Weights of a small transformer language model: a variant of Adam for these matrices, 7764 steps.
Each number is 128 + 32 x the weight over the matrix's rms, rounded and kept within 0 to 255. Layers, rows and columns count from 0. Numbers have three digits each.

# layer 6 attention output (transposed), 128x160, rms 0.0695, rows 91-111, columns 0-159
118110158078127154140201144141133125156090122130206109099052129177148116122115108150108110050057083128175111118081138150133150093063151065168157146147085109116149151161119187156064096119141134131163140137118093102152169131189106160091101075171114135138099122116113134165120081135158078144097131094101121149048122101141148123158133149121134108112122139123179099126108138101137099132142076155160162181085101142158180158135116114170125127149137127132133098167174170085134117168125163
206176110143090120189087100136076173138166158126131134165137108158107136142172063092121134132155155131000135105151127106166077118152131095133069113136104131147138151093156164157112116112119138194122154159085130109134111062074108142166153126094145082115130065054143177112140132156124139137169142130091074160127065176106164136138133098162159141134108102202150145150097160093122121136081134169103107152099098119144159107084109117150076146157118146102113206128156116168105146178073113
154086067147198166129139071109110124114090112124105102071167133074131088116102131174149102060173152229164091075186083144116149135136145134232160170138104168122131105192139164122161106140187113194141108145097121121191109133068092087140115069126096163125156087155130066160134116145051185081134160134090161075159121085158096193144160129170121165158100119094137107078166142095136107120165138134054099111186127156130103168148068101174089173144141149131124177117154095143123141127138076
109111188129101165146124175166151153175148102144183059172117116234121104139153131184094154101080109137138134080149099155031167166156136118084106188125147115092143119158106186109086160071123166162166112123123102066164138079149094106147092173172147063185143136083103131134145118101135139143072128106068144091084166136109156179102059184154108128121087118123170158114154173049120115110111136026088203181147139132119128109157149121192034078120134108116178096112197142054115161116132161
126167125151101160151087110147157107107082060127123124187117151132101174179151175106114189109101089126196195169119174111121113112181108136073142127115090141063129130086112108074138131093095087163112121120113116146114168180154185118148163144110146094172107165117123098096150119079130075171148112153162136164102054094109063087075128110153132080142107148135155175110187098084117140171110121140120060151126140144184122118145150169087117109108181131133137170130105139143081136120121140
154120125131100128151126138135118129135148097104104109160102105045110146171109138102098078190154120122000151114099156165160138179117117142116135105118077115103092086099130104140212118127067145150159143113152135171106106109087129152100126116140123107181178107143158145095120199117207156093151113142165122127161147140121152171155093120125102135165097106117122091128067142088188174138110091090146130098115126134100157129170089139149221103117169107087137138090128119164121138098153142
088094124144143135144114099101160149090132128119145172111095133169103148149140154132140114134134112113119077173120161119161149133230114107125068146131137149111066164129138109055126119135107117123151122117137111126149162068201088167061133096144159101148097144147157127122116046158113099143109145145131175144143135090102169199134164092103144078107122179120205167131145147126152143135108148170110148078127115120147109109072209137097054136137136156123103118152145087102096095090141111
149149097189135133147143090142079090112139127119169134092114116133159169130129073173108113202137135143239107134082097106143124179127101119145162090132126128138118136086129078119175118185122123130104130120124115136136093125147170066098105143104144123119129101198125108147128023142118106113150165107136094152130115160115120118182157095076147133143183110102107076163111083157103181125151097144148136127132124128142137135146138151137113195144120102124128082169141092152075094137143124
136123093172111110194108124085183140125192105103115106163128094121077188147161183162137194178150185114068165092089142169142173130148100109133202070125137124135084083115181094096188128178031125131067098130134085119153130152113119092123105115072104137083105127152155148123137093127054151056130136163137183125141188098135116137125167090098124098138144128071162137141071170184135095140174153120168095123219161153129156087106088121148102095107106120129136176083124070143087125122120131
106112116173115117173108104101097205109159172116101101098083161098143148073137137162087103110083106164145128169168155137087147110215095124139082181113152136139109143143085139136137097163076097148176089073118129122194115117136169118146136143197130077083114122136137100068138204142130136107121167137146140169124103113082122188122158136073124128130102107159176118101163094122150144120111111199138143160098147122131139095141118065122131144160099118100184172089117152110067144160097104
148163076122136141093129110108113129126099150177109153108156101137058095151158112077123138115115169184161156097154155081146094095108146068125182079110084103117093133152094126078090101145101106180191109151115110138118166196114173136115127078122104136163111109134106110161080169099102100176145095133087098147159123089105108125128162160168158179092149117154105127136128092171132131148098101159151116141189124185188118116124115156096181128133142132093088127168102090199114115174160133
159099091132151146152126101133099152125123142097083082161141132125122073151094199153191142158139148144108129054104126144180141178116125090128112190123062157134163107112138116074111095109092128134108082143131205118132125115021076072192128104113128137135121161134165105062134114121103084167120132145135149124196141123093090130129119124155108115131129128163130167066126170154186056159152134123074132185194164138134117157131132153157124129125188082128113154133131103074112121056159144
141142118109176071103126132155125163159121081109084112147116138172120157151130139146128126137104151183186170091184097165101119154202132153152153138149105080127121138184159136140144110111107124154129151071116080085188109073115128107120153139158159118077166117133118111128129128122127103096119098085123144140168129146097200195137153178132095148144163114108053139127156117147140101116115141145074107117099129115108089136093119119117016136102177081174155148125093134128087090130135180
095114152139128122183109184136192090104149174131163128118104143135090125080100139163138128139168097108186127170108108169063154120134140131099146123143126223139137065100155127136115152118142105123124046220144129144119100132117127147095129153095110157127133178135046092035143110126083195145131145153102158116112141063075108165112159074066163176134151164116157081112174116161121156064163106197112145195102170152135142117114167146120130058127090139113089135087198109109151155138112099
115190129128122179093097102175082111127169179130159093141174143124147147177141112152143134113105139120077145054123114135076136148141154158148082126131100168150109141132116107109169135097104174141079109122152156114128099140173137085176126148178129142108080163138104096145159116107077143117166142096108140118138152105164175220116105110094112148141126107099136104145100157104111103116126160122137143126128086090062137166126094132124106148125100125139152087097155148069159142123149164
136098159133122117143060084099102171044179132101140095099098123120098147133141141182115123149113100067193176135192124163139171127122137074109081132070122075141120139102149106160118080159092056106112076183135163173123082128114116096129111116159141106151168190157117144099160150089089154173135122126155135103191124133093108241144128147093112098143126164111109102164124146124191081122139131114134175161191117082139117127139108119140120099131106091141136149122151096110126151209116150
101125161117115165072153122094183145060097126184126085143143145132136169148099158181131179121139139219166129144138122084144135175107153154112126055058125106094087180134099139072116107151142117105184070067156114122108217198115102116103163098119113161124091085138129142159142104188093122152100110154131045117158126171141074152099138130178104095095104130152145178123141045124084167139200137127085098128114135092164124169120128160107093151167108128124143132133176107134113134127124088
162125151125079132132123167137100133100087136141154162172119108125142142130133144129177120102134108043124107150148185122138134140181139175113200144167156136067169100111120150148101131158103175116091088167175140089113129128102130127145142147087099075096114107115153125092140119115131107179137124093125108113088124185139125218126115091079105135133083178135163112070112077100139156154112116077134125152150157115121220098161151055127093100179154113053162128183162111127144121061115174
093125112117172133121156140137152151078062096055124199112121076110076154160106162125134152112144140042120121205168110137164142124150112184104148172132155092124125123148143174138099083179102160143109146116093219124084115081153169118084123176085103099104132205112235078111095154102177153121134121176161185147063177137143081055138134093117206144122062128081100090129129088183165137139084101169130102090126133180104158161116068114099195132151116056134107130116062122148208125143130115
115154164151123113121152079210181196160167142107148178164077156101106108124180136152095075185093125055176170125088182120155102132143084065071074145134131126072139113149174097080110100128103126147177135121152168086081115090086107118107159143161159081200150108065109083110165099124175113167131165143099204155179106108111239100109120112118135071142140130170085131155146169110095172101099109130128107152146102108101124097144126171138140092114124088149106130117065169111098136163152162
135104130131090102132156126129133113121132134129145129087177100117083126111144142171123130122110107151000134127111142119124118133177142146105153162131156130134105138093110121098143140133100168147116103136130123134169179092105128121128100147125093148128182091130162128115142117105144155077113183144168123099081127174143091189110195112142121129108084139131181111124118150146110138159145107107141138080074138128159171152155144142167078084138114123114142143143161089153117163064120110
# layer 6 attention value, 128x160, rms 0.0694, rows 92-111, columns 0-159
088072134121091151113106147125112138103136095145099180021151148174161148136170137114106087104161158138158205121128161177117180127128119141116174098146057136155220129145153071103145114138114147079125166152145131145110107130190140178078111133136115105097146133167189115109119091030098158121081124048079176131118172115134087133160191152136122114119124089077147116130159136161089142191113170193078086159134126111092120131125164140170133145154130116130164023095145117150151127124140079
164143093116118102095122186156088130074121095060104148149122146143131083154112162115112150158130145090132197143173149138165092196118052147187130098124154095110043137097092091157139197165098150147181079189107115147129178133131112212114136158099121135109103170121097140070139117078063098108087150178122042114126164107148128151115132177164110107140109108112061124088126168170133051107094122100120115135146080155119119107142191119115105113097105126120142143126121144138096171147172109
178191083125199088158123095079101157124126136109139127131114129147087097058169116111161139169106133106130158143135138095167070154137119072131151140104152192165160114106138213130188131153114129171095139116070147144098090105116172096125175137092173109096103138162105118102146190151071118096132113147113155163116145052106118127148095104159139077109129183099081115171148117176155165186136158166134105156102112165109161155070132163065171125168200190095159133155038092170105014071135097
108131121089119101112136077158124115176180196138150129140130125165140179102079097104137119118159126158121137130112166137101180121135092125112148147140163117134080197142125149146128170114095063147066146126140102129050104095118112106103094108115158102130124120166121153145068171129133165138137107162133160155156161136144190073120165090086134148193153133108153045144097088135177117088113129135132158170106160129151106175103054102134156124051154097101144124177131129186175097143121075
112116144072105081157146156113143115118123100241154136103176148198141145109167164118144153133135127165163070132146123112188127042103084148171103167123146121127105137100155121147108139015126143145107073111182133088207142124198159076144066095154096139134120145129089108107128107186142140170194112152115127161115103152103127147119151140103156122103164090129075118098136086139109159124144119148069136154144139154175091107164148147117170078158104075062094095107125151103148123122125126
121148109150227119125127129150094190180128151066075147093095120137105129126074129137119117092146083130076156090140126121128065155096138130093147167117146116109142144142126117153165144125181154145103118177129068085110135163106131094141140137132187092137141088149115128106113139117142142158138151075151141104171093113068109137187155126096177100142141060139135148132110147150102092097152140099137162134086054149131133121142160107094099121090117197137140184142169143209116133155136114
101073143107147135074130162097103160103159112143102105105144107119113143093126142086104131117125146151118128126129190152128115094138229149111093121129141110087106176145162150109112075122132112148214105125166111083164229154105124156135110170178164164079152134143122135146151106093118141170144138193108109135190161179106115138097116141079114113094146067155129150120077136082122187121169184086104116087136156099140123100140122108142115127128126141155084096093186148078131116122096141
096130163123231145098140154165124107122119143079190116078123120149159153150086107106131173086148080081135071101140179137097130153093174145149054135118148133118072127110130164127114069048178117120164075166195134080052142131106098103084090158114156077098179132119101140126166108161127142159136143143183060093078077136165154132118135128138114095118161078114145106144150127184158058143158148131143072114129135107136133145096122150214131126165116113141107146098147157189129143121180113
157137146116090157128056176171167117185148140087161117111148117163129188099089164110114147124211141133124184116151120134148109164103150119113158112111119159096137183153065081103106100132120185166063133158148096160134164090078093101137178131070184154158106134176124109099135085095103170154121116144111074080124105093143094117142107114172110165172153159113101114137133122104114149154139168137056159168136080104159109127095146118084134114076144125131100068124172131147110089152152120
142166147129062118124153183115120087141131106137153114132151173098137132150078159171096061150124128132124132116103123172130222107152130176153124121129181111171095148162158120168157127085151096094091130180144156135126084110142111100139141060176156117123169160085127117083130089102146153101186143124108153096122152141167141136122120139131114140105101064124130075099136129125111120104126092078120113151141172115093140174062161151216134141062137128105117156098136153089110167134080121
142143186100156122112104088124169116166141099155213180161117155121099092139106121134112115120157155129105131103192211138134224148169059133187133128091118113070060164162097153150127192126137112139100048149031146136094130118126150135078130165142114134128155122144109159158130070136119145062065124131185133139169137118123108127158119171084112131126151108092110093165103108154126093098140098149141115152126029104151082100127165124143148104126131194086132208137103109168128138123125099
123099234140149103129145149089104133110146114143162159152133111126123132054150127148195122150121107103107166151154140134148096147137122127145149139086176140066127168094119083144155165098142174148117090168132083152097157158115077148132104154080154132128085147096172153124087103140072160137149133115175110091112130073170074108134095110154151081097099115095141100094145104086135155166185111144175104157101105176148228139131140073136109144158145148139127052166141116092101209152156093
125094102177148145115086113110103115122136137080072106107128102137125112132105157085061212114165150156130102119116146101152125176104092086134100129129141137135144173181156182157094099191127112129109129123146167113127112147108112134130177120175178108145146155136159160129119113133140066132105148100123101045115108128124131095120071097149157098153161200241090195137106162092169096129093178115047106144134050098154089135125076125155159189079123127106136202059098144168143055136172162
183095130126186180152141108132132145103068109135125192191104178102111079071199119129112148142119138122141087147120139111158118092135116126107151125106129087139114104103133153085130058163155131084165133128093116136133222148130106184099123115078174141119072120117109149126121117119100118099105084143116121117119138131173157150155090163090135148119141196128122169130130143185149140134140134153121105107118146142174141178125095110142116148122108102111153139177137139176105085117090106
121202191135123140114073114081149143177153198146163118165147152135105142137109155128119109103129131134131084093102205137122109120123079141190154120108102155142164105158056109136104095103162146154112119143136088095166189093176117088135191141110060214120090102114135115064131114158094122124099119151095125101086056198105127104091153094138122115106145076146103170180124137161105124115134152148084129158155126137123109181161110126147162181123143154088082119133187128178100070096142102
112207074154157112114134152116100127186112157098112160150098074110150130147146112089149084075120068122120142166165176142126131144181127130098137176141160124176171121130103173159167104126108122178099115113173125164134093086108114192116106113114142154153120129124064117116088148088098142144175157138184058153145174104110146115155094130143111079162146106133145111123056111152109072121139100106155150126183163123117072108121173141162115131052182090152111179189089136130131130142132160
112124074091149103155090047178135103174113085068113123098150080172107067112150163095122107133145149137110141128135170135104136119125124122183119143085112150105165136121108170146125113099127103129150143129128129134149095163158162172128126113142136117143176145151134145171067158148155168118109122178111161127102183159086066110135194119171134144157203122168134152186103193139113157139130145167156139119120116142147103086112083169101158065094104111080118053111053149149086069088123066
142101131074105183161129065112160096117146124210142161121121109168136094169014117116133117110173118127120110162161090126115131088104116091119138092137123125109070171101164122184147170140130130041173187092172150112202117156093113137148067094122054128133158099096115089089108157150159141176175134130115130108086123149104102135097178078179122181171169035126138156148130164080147105085136072108189113097087100104073144087116098206140138098214091089152109131097173127153118124171137105
102063169166108138120138123092108119173183126198166118106142198175076171136113131109143160108157077119117105106123114110109156082126104094123096110128094125148121147137192117142230184100159161146100160120095088111147159123186090103129107112137148136093152144150180097114149136193102070108160097072168151129123174106110103142187100162149179136116148178110160100144124078115125120140127134183118130195110111158162145165088108123020152122183111147107140145071203126118131116119048112
128095114043184122145080138140132133116111148072095099118132136168143102151155106061106125136161111140170197132095133101185124161111142110105126121180139141057131097133109158180077146110146057170179120195146107101085114151145147142155164110144159054117113143110160131123126148149101192172146172144113078125074146111132139128137090137156125187159175107151148134134072094166172127133121172074133095105165106126090114054125150214109106122175162136174100130157112081078103123133193091